Weights of a small GPT-style language model, trained from scratch on English Wikipedia.
Architecture: LayerNorm before each block, rotary positions, no biases in attention or MLP, untied embeddings, normalized queries and keys.
Training: a variant of Adam for these matrices, 5504 steps.
Each number is 128 + 24 x the weight over the matrix's rms, rounded and kept within 0 to 255. Layers, rows and columns count from 0. Numbers have three digits each.

# layer 2 MLP down (transposed), 320x128, rms 0.131, rows 49-120, columns 0-63
123122135120126159135073105103134145117130120109137093160156121133142168085117155092140086121071074095115192125121126137175146157133160113100155129140172133126109088130114169116173134121145102
144139115156126157109120107097132129124121165155108134092125082110107098110142157122157128126152115127119132087116126130145094110102121152153125136127138151096154163170116151170182155114136144
094137138143149144130146129111151145132089140138144142173144150127141178105089102117138084132136031168138089103121146119127096124109172130110168165128166163129092125095148144126135115164146144
130134143146166137084116107148138172162150123110111127134168085148129144119145117145120145095154149110172131115145147156132096140109097078133167116061150172111107161147094101118126126146126116
120101104146106113113147125153104106125132128110126108122122131094132129112139108135138131121117115138129115104154116118129105058093136107163157114123158095138156128116171145132172147148118138
135122115125150118133137106123167119131141142105112141151103102155144129161104083136122113114142139116182114132165128136117130107113132149173143154095163085177134158151130145129133120151122099
128143123092171141119135097161132136128119101099103132184185106108128108155086104154105132164128082060149147135137136147140068142121106136124155117138137098106120113114130123166132121129121149
100138138128130118081105144114130134120101138087152136159086119123093124150116132126085094114107129100120119128152152141115114144119150149124137167164112132096143140078191126138150159136117115
167129171150130155148155130158126172114157146108128135152103136111131189118161112092083117145155075122076153152158119099155177153109122118157107093109163179124101116117105108129087137137130153
122078113134197108113161118121142138140113166180139120137121151129121158124151118117164103111126117112094139138159135137130104156110075145155107090107136089174134154124153127162129125091142115
133136136121121112145146117165151122108132101149160154143131086089152152138104139127122125130191128125116147123109142098134109106168131080097125091128103141125096158113132116144129146124154113
129128121140160147139150090168166121126139100125125154121131136157132130187124150122129166123137119115107138134071148106120142140157101108129152117108107112140105099168095129144136137104124124
124109133181143131097145101108124146167138123168107171107097141098131153161148145099129135112115104127131188156155109122094129134147171137128122143099080079124166111141138108097079156132094099
103131122170113080124122115150184126173136091146169085194110139106172152107162067137126144116140116089144136099070168162075149090120162139143093117145145170113129117143093138159111091101137113
117128146118136163107145123151083118120150107148163136147094155124113179116092145122144140149144147173153146141149121116086103117140117090132103129160165158127159146119149146134091105139110124
160170152100133159114101107137075112134123114122136174116139123093087092126112091107147161130129127141113168146122093127173097156133131175119132099127114125134166112141113170157146110094147142
097161128133106152185080151146119155129177107173097144149106123097138135112108128135107162149141138118118113115156128159115139129080136146087178164164155162131097177134098106143122143091128113
147102106134148170115124096141119127117164132142109139140121129109130117173099132166109139145173143066154130146135116116119095116134108124138135118126142144123133155138158139166116136162106134
104165130131143133094126115106104099147122151120142127097148167117135119168108128158097133107166131095121120134099137122138119136151161137122159102123135116145138136141137121133099111100095173
122139131141133099144114127092138136137103117089110155112102124138124118090115158112121127118113106158138125144142130117101147142146146136114159174171119126140094131117110147092136121144121091
143179149079147153130116131142112162134103116111122124099116087082136123176112112126148146102060127131107153120147086176086190138164122151111133134147104125143150129118122116118135120128144122
124147073117126106150160119130179128170138134121162077145113127135090126111121155104117109106158129168127123134176127158102154132168101127143121158097118148150119130147112105115153130110128168
091157124107118146124124159134123086150095122086135117115150120142117148138167115123127152175130108148140156143174136130151148160133155098124098155128137120122141155089186133130116148168098159
115110141083207147081105131129136110143133113120078147078108186137105112129135165105158100097042114148102146153181148155101148137121119185065152123148122122167170126134159099091172119113104126
143113078109091125147149099137074145132100125165133130143156137144106138117119114139135118145129117122145100155117066150141123139113112111135139113157135154135139148124148158115116161142123127
107166122150126146089143150111144116132077117087151158143141142097136123106089119167100187154149117122152118166133092128144100152143163108137138105083165075170112174125095145139141098158145130
131110094138147121116105103114122134153128115128159132172110124166122116121120137148138119102158113128177127144116105118101127129118141108145142153113114155165103130109097128148130151160171115
119189121129097156108151133123191108124111124143144092142159108140158118115125112118129101160229098114136119063170121155144140139134120141120121135138131062134134109103083117122165139146135113
121189146147102104137177156117103105088172163104149105134105191171118131133118143145156128096070170159120098136108109107158166151114136153114098146133104133110101132122132126126129122126139135
113190117120104136133092122120108133117190079159157118147104141149177137126137147127126149136113135134098148128118115077127144102161128164127128089161138110115135124162150151076123145153087125
152174145116119156077088117102128139109112146113119130155107151173131109132119131121102148122090123135139096144095126142130155114136139139137141091109105142135137155123091111115117119122140104
135115113143119126143091132160085114137141115125098117133114144102116112146146113141131125139154144111154145143091122130147125109121142136129142112107123118122161130160150109129122159119150128
128113116127136105108103168126163135088074093130170133127168128129112106151089109128097099136157119147121130132097125128091141138144110136137084124163119117130116129120158110159111145135101131
131119159159114127106140105118121154122152130157105178155109120127109154130134125109100173151156075119129098141105153112113079126143138114148141088130143120177142120151142139086081147123168160
124091113153132119171140136119133139139133117143135125138147142147137129146151139125147108114126138127173167125104202113105138141120084099115144137086148153128148170150123141113158110099123143
085157127142139128113125184096138136125120118085125180135125124149107117135138154145126106128080153121126101112140157110120156113128108141136132141121166100125101134127090139125110117176136130
142130102120109127139162139064167118118138101163100131149098127159158099100139161130159152107140135143155128144113127117106105153152104136116145132123121168150123120150118148122101141135150094
143127106163155127093151116114152130137134142129091135095135157131128120141160145115102134108177142151142150140141156125121114140145092106144080116112132184157116169098121113134107112134160168
123146136127138107120160072115106132111121144123144158123072118126137110092127128124127138149223153104108125108131130109132138111176120111105140114166133086137131152149102157153119124121129130
120128121111073152166119080202108136130120131118138135121111112154116136103125139143182152112112097127145116147124076074129151165095103110125138108158105129150143127141111141104130087133099099
106140128166133160124115159121088132119133120119110130131141107125085112128164066139115151076038147142097125125118122155143169154121168166160140122188174145137185119171097135099106129140136121
138138124096124104134121157149148124156134111100122129121116168159138133079086159133106124127103090123106110104094154142130123119150130140161163081087092173125133132144174121113100151142146121
122101119103122136130147128116093081132141095115081105092147098115086152142116117149119089166176086104145182101091110141113127148149098139132130128100132134110154134148086150152131129150157147
124130180152116138095083134090098086100144109120160135163112128135132090117170135126105187144084118107112148124157134134144188103128143174137123133137099098145144152138114114149115161173136124
142148132127148101120145192109111157140146116134111118115138143165105112103136128125141134107034150164081164135122099149137130126132149149110151151118158135114140108095108135113126117085106138
153126129118107102128143103112095110126119148124088108120125110123111103140184138108103179125148107122127108146140106123153121094166105103163123122114154073119122108137149121069113154176119107
139139114093178133104138108112165151135115127129103129113162109112128138154154137153104128125145144168094114160189129158144101193150143109131117087168176161070095121123118088143114110141142138
151090110140125133115139099149167122164160120142118146104136164151128127106133146115131147154099106142120129151152127148111129153139121127112124119119148096099112112128156160140121165108124108
140087139147153136184113139144104128104100172106197159142145175148111157086145138142149124149039113132147158143116151127106119137149086131132107124092098118125130184120121135152079146117112117
121154122127132148147164089155150112128122111108086117161176154099089100104136117109100121111106149091167150075111117128146135126132156120141185159084102154102083122093135147127162104152070087
188087128125123127170132136177152112109138110096138129124149167138154142069122135114123127148133137133088135143101129113161132128144133092126133118170091093145125123101130098121162110119165151
097114108136110169094137139163131143098112119132127128145119131140123127139164076134084109113167116137091154144143121131127107116160122140117117118179138099122093145128127143124128091108117084
111141138115122097089155112119152151146140127123149093155145127144126151109116130108136115111102125152161144133140088147144149131123120089134121110127117157129119154162133161160126150130111123
100151132142114161146138169131111124111122117129106105107107105124179136166149128150153116140108118162109097142174131135147134119143161089149105125130119136121150154099138092129139179102086125
098117116127095131071098178103148144128080113105130122163157091103154147158160128136146111101101121165065130096093157144148138127129171149133122126151107121155134161131173100167159127087124141
135152095127129123146118132133173111112153184113122123150139085166152133097082114118110152129089152162184122167147140104150114146118107146155161125101112095118131133115118126149141096137117140
205146154118133128144107115120121128110134102120132144156161173111061112133133151166146147132125125129125166144126125103188120101128094085088102078134077163122127126081146163108123119090119175
150093118171144151093169121109133106155144135160089084098128140154134106140121123143130106133162109145135135168110116134118138142152090111130146081119076168186126144079122125105086129118139134
100176153146135136113131131113118074152099160164078148125138094128175126134172190102124120090127136157156106110143171102113120132151117178109145112126162118125123116094159112115106118133146172
112144134109127154087099130118089132090175080126144120132120142088141111130146153130122173129134117089122134122122120150114148112168123129171093083111136086084132125145145141103154150178114136
160146092116121121152128131149106134156137115085160144127114123134115102125111101101147115120158146192106154144120087132115131128139127083101128134177093186157107134098146125111163135134142140
114121162119135132204112166137082104130160139189083087155162159129110116113133120155163115103121152114171126107131127129114132091121095098111158140131180219154122154116137115084154125135113081
144142114091136090154104075151103124189128136117087137108109161159107131144108102148103130104151109088152136100106085148175129130088117100134126108184147175139149114145137163125125090137143115
155144132112121098106107136111137111153137140133133123139131122133097128114149139103112135109036108132102100144138177134148134154102120129142121138136137138123109126132146144110125117100119145
111133120114133146159152127118155127103082090136157139188088107127109116115125135143117158128159129116145148128107100111121115140155074132135130126117176131119128138191109128136130156139148116
129148089141146089123157142118135120147107130113127141117120150132129093132088132143126128101067142133108126112159129118113151129108149103126158171117071111088095136132095153125113138100138129
146084093130146108144132138144171147102136133103113138138134140123158123095110118103130120111211139137174149106103169115113097102106098091146123118127146144164095168136134107129134125119143140
186128115133116175135149075137116085143129137152095135101129104129163132103153118099125115127193139126140129109107113079080107129109108133095122138097081120136131121146080143135143122132123099
144073118147128116123133111164110114103129126133159165100140136145154159127102119092133140162176131126128103120136097131098130115140136121123137119152104107150157104148148125131113160137105130
129122176123112118129130127148144172150106117138142106094114126089094155097158093092124134158124148150123127152122129126128151153139131134138090119139077112143118131137112131129124142122152134
133153128113103101097149093098117144128146128113136092146159126163100115165115120173121124184220109123117142123155119118123124091116097069143120113145150154155111142124107139176129125157136133
170115131120152140123127121129141128145135131126131143118117135091115120143116154088101109127209149152132134153097074118132088087120106100129137109138117126154126143123176137104125133130110073
# layer 2 MLP gate, 320x128, rms 0.145, rows 50-120, columns 0-63
142169095120116112179117166110131135131117115094171095157140137128115115134102164139114114150128134168123116103129155133113168126118179167120073116095159121102139156142113147111106141132141120
139094119128149148163108116167137101123091153151132137113136139175145162153076129104122113129115096150130119083125146134122112138097083141101099109164065123146135094120158092100155125117099107
146120088169114137123143115154123083157109119131124111109138097128178110092096163085103166133104130124120152110107122132098119151104128197106133136122142113117139119145150110092140156084111124
138136135114144120123114098127144142139127120108106114165144117128135106123112116106078124136122117106138128125144134138112111115122122133133143124126128111151119127116119165092131114162157125
145162126117086119157112113150076103124152099137105110144139132141110100139128135136101133126138140177096125145139093153165110101131107149094103136091148146097124116135116171136128091170150141
130148128113114121153147121142133102141109121096120141125173171152124069118097126110161105163141152094092110098116155149127110136193130132108107097147146089128140133108118117104102103147137132
140154106180149161137106117123145121150139185145120124135137132124103170100103168153093136140142167107146118110107150116160123129110164104131096146109116114115143125130093144096168139077108098
129091138092145136123167129125122118114188060118123142152118145118121133096112177116103114111132134115143200059118114124159160132153131133143099131110121113110128155092131149133077154116123135
102155143121151096139122098133125128159157171148177135141139170109156157155105130154168157122115129104146142064121116161077123128102120129123153100094089131108128130144118076134147135158143106
121127107141124119154081143148119110111110080123142118126150095102134135127129161130137131115168105111159140107088123112102114109136180114108146144104102150140122109116129155146117127175170089
113132145149099186156107108132125092098130156145141120144093121125127118124137108144117127138134133117130124116123143159132098133144136116134145100130118120146136124156128119168109133125150122
161119127147150109147155110139143109063145137114144114118055119131114162144095139153121122133163111129104133080084123080099124123081159132169103097155104126160137156127135109120103153102158110
170125129119088171163136125144158120161110165129152114173098114149129142152087147201140068103187112102140124077137104182136118127121130109166095111080204064105150115141121089129121099137131148
140122116138082111148146149105115091108112123094091138120150159109098145138141138162146138136143127094125139058118118162132112126102154130130122120142156132120133119103132177125144148197130129
086116107201186114151090155138137129107103113123097126138130141119159126112130119126136110131114145131131135131153137126106093120062144091158120116075137140127134112142131154159156152150158120
209131117165120165111138102124141114101128088123143135117111114123112129099136143161102092117156103113138152128084167114166161139126099134153116138168086134109131097159104130161127115069073140
160132142138115140145112114176125096091144129145113092119124100073138108149134131109131154125143147094128114126136089104115101094125108125155156118096097119102192091157148146156112123188116138
144138104137130116087111117154111087132117126099146088109158145115130156119129130119123109160132083092142119125112135110084144105147165136136113130148124097131113142143094172117098134158151142
121089116143148141126122140088121095106113120132134100098068129126121100149111150105100155128139135135111138088108123086147150077131141127127119103135099130149087183101085131125159148159148108
156091127131163148175117126116115112126085174117158133102135149100159107117133145147131153179131154106156156140125152164137139095100108105145117097114127146153106154135148116131138176131161116
106136127154180124168158109151123132092104111189146111143149100130126125144115122119170165118149122133111166096134135154145111097149123140118139086119145128158115143113119106121095134079135090
102132088104153186138139070163119143133161151137142099143102119148128088127121156088122127110138134106122160112127134098152130120109117112120138124127121117157102135090133130141146131139118147
118127095140142098112115106123133106160101117153160089150187083118141123102123120114139151145146122097121177118138091126156155092124122145095116117132160119139112115090148168118095126170167106
114117139114149077146141133158179099131156123118102115159133120125158093164127128124136120120128137141139117105127131119135183095146108154112113134087111150104140086089107128095144148167108123
142121108135149147167151144097091078131102142127112109114116170147146153168112130160109140129142162126167126113100105129139109124177145086168146114129118121131129164146128146161189121162143137
129115134149155106156138143142146144101142128117153127113146109129117136121091098132128128101121103134125148091141134099134129144139146109154104123077150138119116152154068148128104126152139057
112107072159097177122117096128153093132149166104133072113162111132166116128126125129094085158138122089182118089171096127138171138159122121142145138099149083117139111106091111099143146164130120
173138128137104112108139107137092078147112140107131111118117134139101143136083192130130101155128118140104120107156117093112121111145120191151143095104156117131115124182142140140101154130092114
103164140167171115156142139152110118123121135133152097148100149140132122129115152162090141126113121128113126133101156134131146097099121137096155118128118123126074133123105100122163117079090159
153088104149108120157142085152117117103176082123162147129122089160158097181094173160122105130131124100157119147153129121155119145075089169117136101117143150137110146149118109140104098122169115
143170138157127143125157134124144157132150118148142134126128146101153123113123141144132116182119090130128120072169120126124098099087144131160104091170113093136119157124142134154127131130187137
121138124164106177130126089149123127124156137152154101111174101128121132161135111138105154144147152134136098105136101144139118112108134145114113116132132126133119091109089132125115120150135109
142137154119133124178090112109173143143106136111140136134113112121133166115119162113108088127112088096122130141132146096088122097086125150138119137154122122163150134149143117110156130094141094
177129109126127111131092151123102118140140116111110116115120121160132098133128114114134107105087098157120100148153157141160118127137112161152112093117154135167156126134114146165095112101150136
164160085117160140105136145127100097127157121124118136074129123113166128145100163105107149096117167130122115078112139113113122131074116140130152146109104075121135130128096157137121162130088130
157108165125129141134149157095147131120153110115149131115084125135140111131125143144115105101135120147115157150174117141164131110112129128144117110133113123140155129108132097131113136111159075
114155115180168120136094136163127149156108112147171144143128091089135183143100086112135066150093125133124117126178144151115108158100137142132122102168129094129151158122073083176118105133152123
129136100126148100132108098109097147142101125129131139109159134159148121152106186135141126109097078107096131144115120128078150100142139135183131117158080084198138136145120150108129127136176129
139138142119113161138122075169140087086116099128107177092132113197121168118138115118124139142156128098112108121107150126125152111117060095104141108116168133117141138172169131137183173094130090
121191126127175113143095165081103096129173149144139102129124155166119081145139143165130105090065156125090127150129134186120159148133157167138103079154155127108111126152091111142117165129148106
121100130151156123146121111162144120118108099121140101134096124141088163122132114139129035132098149149115113130127142146093135120127119134145120149097149124125156129104120151145128157106163111
135125126105126172112128134115158111111120104163150107184080146155153164131118115098102110172134164127083133099143092118144094116138109153149132164149126102113137102133121131132121160113135068
179098119171121120113123124126125151158099156089110114095179115144140115163118134128146161131132144135139148124141116152152092113142080164124110127111156104107178100122134125109175146146127113
148127143156063150146107115165119098060142164136154132123116116077103089154146125136120135172155145064113130108140088096141153098096123135133078119125113074124132115109161117134116158174165093
158097150116122134152160082129165073144141091126103115127139148116128112137113154109087156126208146096147103143117083142139126112146120135090125123112136115140146104121118191060132135147131135
137128155128131178106099118105117132104197085134119118122119095075115119141098196124136134130168146130149090101114119133142118117144092120132129131127174144148117134147134178129115141117124112
156120139124169108168108125117107093141128146128105114127147145122147121109148135090109135111121121123102132106114139150117127132192126138098144101152117131124121114118107155125127114132154149
162085139148167113112137135096201141120156108101136105164143109170151109136133153094113106109155114062108141097141121117152095100131122148186105108130154091124105121104135184141111150123117130
109118148128123165162129103115088083134169136136166118113094125136149141134115116159131155116155151132117099130140135117158120032117164119153124134109155135121171110147111126119116153101095117
124125130117113175127091082112138146144152099141099096161117083121120108124131140115130113107140114117168110127142128115104137120145114122181158119124152133116148112094100180099121128141165111
119118128148141111126138103109099114152126142118112110150157100143105100114119120131133094111122128180124092120108134108156124137153123173114107121157152133115112130137140125106112140158128141
142106092168166139154157106155124065090156132120096114164116156119159152145073133119106126165138139103174140134109147091167131107110116137145121122126139135125133137114161136123129141171130158
134117115124126143150076130121141148101079138156142111099143100115080129154092140138165104144132160174113094119134137110161138086178080112140119090142149096133144111090098159157149104142136166
185134155118153140149119097164151119151101102113074054162098125114172158152115103149101129120178144127159132114124123134180145131162102115091158132149115095122066118084121157139180139134125121
132147095142107136167128151138102128100187142092149118129137103117139106145139157123106145147141155139145154118156167113152115119123114127124093124127090130118107102139127114151127097090171109
103130127133144106127119130180111108111117139120137131159138112143130146176066144092119177100137126136137151119136148143139106107154145160129103115124133052104142063135111138146143114127123093
142113114145148131127130150145103138121120144138124153108117152171119175103116139123161151139141130131116126107122133134122130118106141134111110112119150123145133140100117177221129132109096135
146167128134074169141105132105120131160110121078130103111128118156168113110095131160116126100137132126175120111106178131111136143115136109127141114086133116161098136130106119113131105127139098
172133144149148150160128133113125130093100111121083156101100144131140150086096195154086108103109131136156132153120140106137118140078101118142112142140134132164108099139108072151098140122134144
097124096160129153163085107094151096082147140110116118137164124146109104141119133118107095159105172118167103121130168136104145113124084108167133098091110129111128102165084120143194116124117105
163121131148152096135143143107132120163142146099136100144148074124160119159166152122118138153133117146120166141157120101135100147121093182126138115180116104129113096151120147093150117151204137
147121124149110144153137098185109116065077097141161137121104099150152102148072155162126147106168132164137123125140118079130121097132085123134152107120144137112081086122129158161138123141109136
164148114091135141127097143109125137127095113148155141135138121141106140100151093116107124154119152119096129106138106132117147128124120148144112141147122089126110130131091151152129112156175132
150140110150105157150099138124130134105124156132134118174140106100148110133094103114116099139117115162111118099101188141165179104155086109106176110126154104134098132127126171160125097108101164
157136099109131142156103111089143137136110133115112164137121094124089148109103139141127126087146098129115110086134157125093174140119153124146106110117120092116143128111155117177179119139122121
150149121137107128158107097124124131151104138111105080109159113106102153115091136162123106138114110121139166097098147117097118130150142133157089118127090118130142124170123119145104121121115149
117106171153151164129116145132110104113128077113163108137117110062149082172082163177140130142158164160118152111141144123148104125135150126154130111151122146127110169135130119147142117148129132
139104129137097160115093120134116111112112105103123073119138106094133134116126113137119130154150112091130162113153092129143114138137128156162111089142109096138103107126101126147145166142169100
184122129113153126118163109116123135156111101123088134126179128124107082146100113060190151156160112125115084126137122133125110082130109174120172139124104114149148155127105144151134114172117120
164159116120139144165087158135169146176086129099138103135107074150108152088126109116140152117114108124103102104153175113113118134148158135134140120110125102095135168150129154082146101134159148
157149102134104150132133102130147106098113123094141080156129133112117112114143097105131082140137129124129128091149162111122112118134129152125172144125116082142109150133130101126125121098201147
# layer 2 MLP up, 320x128, rms 0.134, rows 50-120, columns 0-63
140135090130140114121116181107080121136156136106099145159119095120101114156136097080144122186155131084134104097141155135125147114122126105135126110089096155074154130127141133135133174163133158
120184126114146149189125132138115103140109145076098151136089107122173094140133109136108133196112173098172130126107155130148134120124126090141184115111100141110137125160072140136120129126097126
113109099101175097103122117117129159138115131119103117156133183099118127126174115121143088122138130141149092157156138134116137106185104118181086123096106150124127124121075111166126105169124139
142121133129091127142138123151147143167130159133147125109129119125119131135140116118122137132157087136131133098106143113086154121092108122147099121110128140090152143167136117122092135125118121
113093132153147101149139097122124128143148118147139122122110140113159133158113115117112107111111093153160164170107082150125152104116140158126088126135151095130132144110130145154113112149176115
126117102153117137074118136129155104068122131099121135074126147116153091092167156134138085174109126107147131128112129162087149130131134117135091127110114144139132201157109163108136131170124135
160154127148188143142158146119141151150163140142095151136138132117117157095133145189075105113133125103139077113115155138143134128120120121094123104097128140132168159125134170132181141138079107
132119144146140094170129149154142148162130130134124138142108118082171144075191118093183090106138141133110112114163121159119183152111090151095129161099128120110156126132112099143099145139180116
130173194119094180125135059093136132134130148135132101131087140133095110126095098183065125106131158131135097124114179142154118144140131126133171117099143118120141148156109076144126103100096135
150144150124135130138175114119131156119126135129096103090160191164119108140092121149105148157099152131121095128143135166161120185160094137139149087132142106137116148150107127146122134137076144
126113100158135120104109120178133107107129116163122123094138153130109150161114160103148173147157117085155117127124139122117143125142143124154151160100127131118144151130082110125126127141141121
104130140169106106102167133107106138126157147171156167106122130104136138154135100186120147138124145102128163156182098095150143128097179128169105120127128110130081100078115123103132136141091094
126118144112124107124177113096128123119106162184091152132158124136152153128113146154204113109157104098131145143122133179169133127093168119138103107124143109156107137110109106130150108104167117
138128133116157125149140113154137139146128137144139139153117126154138139119134112109120126114127076162159103134118124081158145127132136123130158126115145139094151106138158114132112134134154118
161139113098147164124145095127110124119143116148162108110116108088134135123126174146098139173170121109170129144152154136121163072140134063099118104163116157130120164127099110123139145105104151
108102159161140168148132129156151166120092136126085146120048119101139126116126114169146124149127184121115135093134167097119138118128154088164130121155167123142188171157169148145163132144118127
134123132120168107120109150064149109103115117164149165128102139145151172106072134108071127120119131141130128114086147142161159135167114136096089136124172113168051152154146148134143108087131143
150117120100138117158080107100128132166093162123136097151135131101158118085151104108125109122104116127112071155165130165165145134154114151095102113125124124126129134107115106118165117153164124
086125092158110101130170135113109092085097134103124094091100145177152131102164157140129114129109133125116136128112130113140151143141127143120103124121120151139126170136087112101163124126125129
116138128127121126128120103138098154110096132116119126151103100131137113099101158135111139137123129091121088166102134110133101131105124109148123130112151124145111085154123154102158133119158106
130106112120134101126116143133127137132089128133130085131188134115132113103144175099171128146116129123167164105130124166088169127162124130143137141102161117093135110127072134080144121131184137
121129136107106154135145105133125171134117114148117127121121154156157123133145095081148163154139118120108123111134111139110119113113109132118123135097106104180139111110094143136126140136085108
121150117180067163147115125120076159065143143114148133176164121131137066114126125133121087157157138102151112180084142128160118116124121127162130150148197134118134130129129107139118094089140107
129101155133174108116141166123134092125139138101091131117143100132157160114106139112126154116165111095141121106081148123092137118115160122137108122103110121165107132131160115129102129147103139
130131176190145093160141144106115093101147182088169108118136116128169145104119125148131166154140144113095110133105115123114099122091130144073133143113061154149147100130105122106119143121158121
147140133113138120117129158142138131133159175136154103124124128107081085134161188116129116141129122123112116101075121139139139131131112127129115142138116154112150139106145137105159102094141166
138128149130153104164143147129080151085126073146105169144109137080080126118101149165168173094115166150101149141067162113095130093107166123136113145137072209144077140167166119151066117112148127
132129115155140111142108138123083143152149141145161092090137196123081113154123157122155136173115109123100157115131150133129161118111134131128115109194133119143113152156164098105113169101144158
125121170113078131108112134098138152155147129050157117123148141117129186087137128164099108143140075184127164158121098123116105176111119138121084144159106137187161142118117146117131120132191088
109099106143100181136107147155122150117106127147152140187128100120120154127133147126165097094166143086130148159142085142114161111131112149125127144135177105137103087170120121154115130101177121
138086140122110122175082111123135114124096161100151099134105108125133136148111082160142142093150123124126148160106120129153129148127127112097136156127157134139164125133102120126161110135144111
148160108159129143148137103140117106111153135121118128133056130106155157079181160138101106149114132138125161137116087091122125125134133116127176129147138133113121154138143130117114131125145141
087133177141152137146172147154097126145193086131120097149135113136166131108152131114109106134154173131135142111122103101116174100111046112157106088150134151062113143157107168139107090169109186
118138150166172111149132152124142110123148124103147137145110160111155136115174131129142150137148128107116132101140115145171148101105100121065086158133144122088108138120144125081147146153137144
115148108128184076147121156082118110144136142152129152106140118141139112144082140133138153090095143166112126148113140112067116131099123135130126159149128135127138113117115149142146125144097128
146121111087125137122151149082137179119073074140145123203168134114139139143119142104097142162120094127132104111126129137127158149096139117100161117143123133138109121107109137141141109145120151
144135099106124124103131109150122137132141115123113122143100164135071100110117120120133095127160132096115126104167067137139201107150143125140177137117146099125120079145164150096126166138100118
143124128122123129072154104112130181147120119127128095131117121135121088082160122124102122117106149178135114149124135173184118149136138161123124124110128126093145120087114133115149140087108157
139146114123093125085103158111114120123149110143143103116124093120079087151138111128156128106141133115131128092108133120111121129105152132146126172153095129098152090122190139123165139159143155
111136138126117115197088142112108115132136104078162123124078114119122143123138139157118100171127147127123116134125112089154144116145142113143102091119177122082129104185157154161128129141134080
145114159102139094121151127141138130120140112144098142119098120175062151106122151138149151126133122117145141119129127117125146105116149134120132109103141107123142143126116139140093153138109176
126152143101058122092115112136133099150155155115120102096154128138125141123127143126151149120111084109155179126120116137140165137133179141124110116121128149168089144120125104150115138135140157
119135179140093159141123130122125117137159145141148139100132127162141137135161114110136139109123106131102121112135147125155191103146144134073082135137142146144162122120133091102126179122130125
125138149153084142149134135123114137086111135140121125123137143110094102162157130138119134166126132119106090109138071123138118099081156153163083109107123131119137092117170118125118135152144107
096124078122133126124093112118133156111089133150180129131121097109147154131093112102134126159120107120090113113117114061064168087126084103201100129117168120146145179162128060162111141148147096
097112151116127139121121162114141141113137135139172108094148111109093141158146163106151137127107126145129126110154150148098112113144090135146159191106146120103157145154136172109101090122122099
126110139127161139154110149120108170153131129127119103137139162119133143134103132133106123131109090140134149139138131143158122137125087117127104106140126142122166130121106184123122101111152116
173123150118145118180135155108140119158125165138129133117186135129146163102167141156124144157132093160093135123140187141107118110087160099134087145128109151141106156100105152157103140100117146
145124103090085137133157154143145134081116103086107133124109118132122190139153105133114102149160131105131111130131161130130092145148141113081129081093088121107143134150131126156157119106157121
129101151147078124135182148161143095084111147143109134131113128133150136142139136095128141190158177141130143135106086109128130127151133093124131129121105155125121120167171116116125128104140158
136145125123132098104100102133111098109109114148098150136148125111121115138138125136183126075133159132127118126134136163082124135150132121113133100106137144146140144140143171148102153128088124
105108072125137103118152119164152095104130123106112122154104136174130147149122130129093140137113135146168103125124125122152119136145129149131120154116153122118130095089155136146130154130105154
131172149129141124077111121169134133122140129140069082084153148142121136123099083121166099123105137144147128123126154127132141144153107112121117127150132153125148143091105165139137116069124185
144133149123173163179144124125122156112129145105111107148107121128117155124097170101158122107129154107119150138123188094138152169159153103136154093181120144127134161104109150157145113116127091
105136126155109130163152145116079130107142105107095132087095156128079141152148124101128132151163144128146118141130091149134130106122158127124128080160136137144136120149120111140114110146136107
142105130100161139145142140074147133147060146165189140110135122074089147135150190113134091189124147122132091132130099093113129161138090127175144141146105108144108113114118108109149150116161096
087142143145093073109127092142141121108080163157153138136109126148108105106110084114104162161115128117128078164107134162154116111166145119182121135128126112118123097152110165112143084099102101
148193123125171122113135136114112119074108114162151113127129109129110154141127136140081088118106153129111093113151151138061132135179147107130153167140131143133059150099095099134091107147118115
151113079124144144113087152163140142122100135116140110111146104129143160125102129122130097132110102145154115120135137146131111179124115138088173153131123122155106084157160168170151153095141121
152127141140105131093152112125118155128091068179167139130056105111132131107157123118165143101130109128094136113125077140108157105094122138150120151169106145121132128105185167145115125108138136
113104095107154092115127127147144132137090109127124114104148172129109188085125122095166115138128122080127135077183155126122140134140131138113140108181177057117103128124102134150116156140150099
137128116158117118112126157064127105115081105100170116142114108071119136158150099125130169194156158071124143116117129122096153141081148119153089109150085106125128184135120138106137144195159136
157141141116131123135101117114136141126089138118178139147135121130112133123127109126123088151112156112122128127138113144105147167143123111157112147146093075110113135109102148120144103133184153
147146156145152132138132113104133113079132127173105114080147133092111099070133163147091141093107128143134149146113116113122080124124085154075089144164120123125151140149147092108123150122161157
126148069137133163171113127105138135147119108106098147113088118155150119109105121154128138098140096159100113118145142134108131095141122116136130116132127130136131144076171135180169097117115133
120098155130150145101151157159117144106115134106145157136103105094146126159163101127139149150152120130108115121149093129158123120109126135112159099131144129135131140071154131109107119135136126
170128085113111116134138080159139109121152147145150135114105161175131162097152083087096128137100089071152091134136134113140129105097072137127116112108155121149148117119127106106120170143156081
164164103161118168132143141132149122099108141116096123165126119140159108096103116118099094144134128140153110122112172114123137128101098119109149164093151164085152144103132142107101099128081153
132137164125108101161100105126153141125156089097162103103173168115113123151142118123086131177128094117134100128136091078142137148136088129129191114111129137153108112106149114122106112135135120
159136127114125105106132107166125130093161137096129157114097115115094112157163132110141115159176146130134120118117058105105216109131115116102125136108101128134153133131088141125110105127136058
117132137142130088098124168147106098135145141127127125103118158149167105135109134140113146101115143141109132150138118129150160107139091146130103103129175129124121106140113192125155140157130123